Part of a small language model's weights: vocabulary 36094, RMSNorm before each block.
Each number is 128 + 24 x the weight over its row's rms, rounded and kept within 0 to 255. Layers, rows and columns count from 0. Numbers have three digits each. The size before them is the row's rms in percent of the matrix's.

# down: layer 2 MLP down (transposed), 2048x512, rms 0.0286, rows 160-170, columns 256-383
# up: layer 2 MLP up, 2048x512, rms 0.0449, rows 161-170, columns 256-383
down160 108:095125155131107148130112137128152135165097119131137100161111150112140139117110123129111106111068112106137099159134108132060094150100145136143071107144145158109159146155176145163104119138169122117121086078152154141143135119162121111143131157142152116141122101124130148113139073133162163111117135130103110097134133178155075147098119094138118106108132113204111058143125117081108097092094
up161 099:143131089183174137114143086153100120150140128142161147064125134110111133157137157094096139086119123116121104119124127158126172120120088111119126128161092121124131126127133174146125113138105111121107128115146116149131147084119161076122147078170156159121130169143131115112121121176125123116106145124115146107117118158143139130114197135109121134114095151129096104167098095154121127121130
down161 102:125118165146139155124096139139149121144131113162135143118111072122050122118106166120106158120113123119116115157101119126105128121100124116126141089106161095127129118093101100134126113118166133139127149126090103133162158159171154097152113141161156137110098148098110092116139125127123192154155148146154145120106159110093138139139173176118127127152151120133140098083128097129132149115134
up162 103:185141075123147106143056077113104142152147133122124146092135153108158128097135154110087144158115120095168084082148109125097139177130128112151147142149134122141138103130122126141085191112104109129082121129153119122112122137155148101121115172132111132081188098129130160128127095146166130121125137165131130098111134169108096147110157137109151116124145123122113154165157143094081135151121
down162 106:175181124119125105152126154162098137136136146134149107109141120093189170138169112120147094113125182111134142130125156104133098156075129062102138127134119134153139108131138153149125117060113116122159145184113071124143120145131130156099124131116141130146115126127114117126121143124132177103138102107095171115138117130161106143086065161074136141150089125142129133050157142116080127175098
up163 095:086142161095126153173122125123108119125112199116110129121181096121094128131146133093093101149152148137153155097117113112151141114176102116119114167160093134120134146130124111122144109113166085132174104111131148127100148118142186101162139137163127098139121152137174147175129144161109138140115144156117139112146166122106117107133140112172098139124127110089142127124091121104130098117163
down163 083:119146107151107127118134121088162167147118160125134113151137126128143125126167142094126143158136092113128116129096141111144136094116133156156114166105116132114114132159096120128111157139118117127140108091094145122128110126124100133147109088112112155092160138128096146131151131151146167126134081105163135174115095115154141139130162081131140102121122060161111102125137111143127135148188
up164 096:117211112104146091121162120129130116142105141126119133151095156074163157108154161142095124142125132091130156084091117131131154130157091129104160138139127141128137140137107115130138141120105122140066118101152155113137141110143112091162145133105155099143123143098070134187172075141125131157123125143123100096138131152145110135098150123131097119142106118104121133095172164139128127107145
down164 096:132128140122090152138107134166114123159132146155142147190107129125118143151138096149141147134094092097136147105144146143138150114128103106139147148113161128118127191093105129108109112129089112091110138152107105134142104070100112158150160142104119136122094088077081147073125106117084211121105144126114169121127107117104113110169127098100105107145142142183091144114112129088152122114110
up165 100:122157093158104132113118110124127152145137172094107095139121140135131100143095118153142130143112123115092159174143102124138103153129152116083167159105100123134099117127157092100134102132136154101168133176102119083129140100123095085134142114106102155142171103152169132179139115183097114154136168126163169114127102134128107123100147130117089135083154143118134126149140114148123141095129
down165 105:160095103141157171125123136115137139101130148112131134102154124187147141093151089145139116129131132129136126160120147146126122121112115138137093116117135104127137118150131121170105149112149116151159143107130142116147100090118137108142153092100144129142121160108126130075163118145152143116123124162050131098129130130123176107122115114120094083134124141083096109086102117120088125077089
up166 099:126099129108128128170092128107124117148127149143110146112133149132133135161135127130113142159147133142124132108128135111094158134118104136113120204143121115134126117162103074101155133119127130198135114128141160110153110118175126129117114096078136082189133145147131110129133113124151132108131059126080108146115183136132134098167157162047121119079145113110143127127141145128123117125137
down166 098:144148097115124144111144153127190158140126154114130166189152139140120162154143111155099070170126142105078145137157152142122113128146105154135153117134100120125113133140138091099117109123153134127138118076139150144161109117161083144147109120110094137062124139156122124112115160135110176121132094092113147089141150152164185135119142096124098141132139113163141118102137141134154125127123
up167 102:072116127098131142065143127153117140128174111149132129110115117157090126147166136134105110119080121105170090100131154141143132130110157074100155127135127129124125080122100110133127145150148095107157127138137167147119120144142101107133135128138201137142184156156123091122132115163145078097126113131120131131146117106133128148154145119119148127112140068120111129136122089108131097096123
down167 100:154115100123089138138122136091115130111102145101130109097148154133124146120118142116138139128081138155164123125148112133110163132125149131144091144160128127075171138122064106124138125150115145105115115173168086128144112074149153132127120144134123104126173102152075158108148116150126074136102130124114130085115119097144150129127164130132141128152145128119172145141136178126113124093155
up168 105:121126164178144138156089075106099172086135164104126132151118112122162092121130139104101134119174135185135161139128140129133136104125137131131139125083131115131139117112117129131147170120123116111132094120153088095133146119113160138158132133129151138126145134126098154119131126165100112104161150127130125161126143156141130138132137072120129119116147134063116139143100158153137109104133
down168 102:137109108152168125137130161155137123089158100141154134089098109085124130099124123094124181135107092135081128120152177108144130093118130162109143150172106113151130124104101131127120129125119120144186173099174111107144136150110102118127134138121153119122134150174153126103116127111153156140134131120106140162088102110137188098097158120101115126102122106161160103113107099124153108118136
up169 100:098154106133127086143162139141115085095130131135119153123107132132112161105139160146131164108145118135175119160121108134137103134149160098181153157158130129147089129128152119107129137144120138149108126104113123127133152160115143071135155104139157135138126153119112123137156095194133134150130111106164089135116112150151127079098129111115154067095123098155096160146127124156105151141143
down169 110:103144095130139121119141141140112120088159109109116107107122119107105127150165145167113088101132112156142107136144122157084157132175128120126084125143115149111120139131108125180128131117114169093096094096078142110136126148148104062109155141125134087142152121115071112142125114153131174159128096114086095114185145118090149082131100164120107134125083161141104151134178138134133097132141
up170 111:160178117126131131208132094105096175163145138136144165127147134126135170153142137177080146121117151154161166149148125146157132198167135117144131163128138105110076148140098159116153119156150122131124167122083137160117146109155121158132128127116115149093078114112163082128082114096112121131117106153134126135105135082164148131142105121111083111137131130132113122127140117111139102144157
down170 114:140107130134117110137148155125132143165131131106147140148160133131101067174121135149112117107110129128172143128110086126133100114114082156090113123095137086089187152140189119133145175132109112138168120119099136157138151121145056124158153148167139125146119089152141162132134116128116177113109125141114119135171137103127132149127068147132096081166127136159148152093136131169163161138108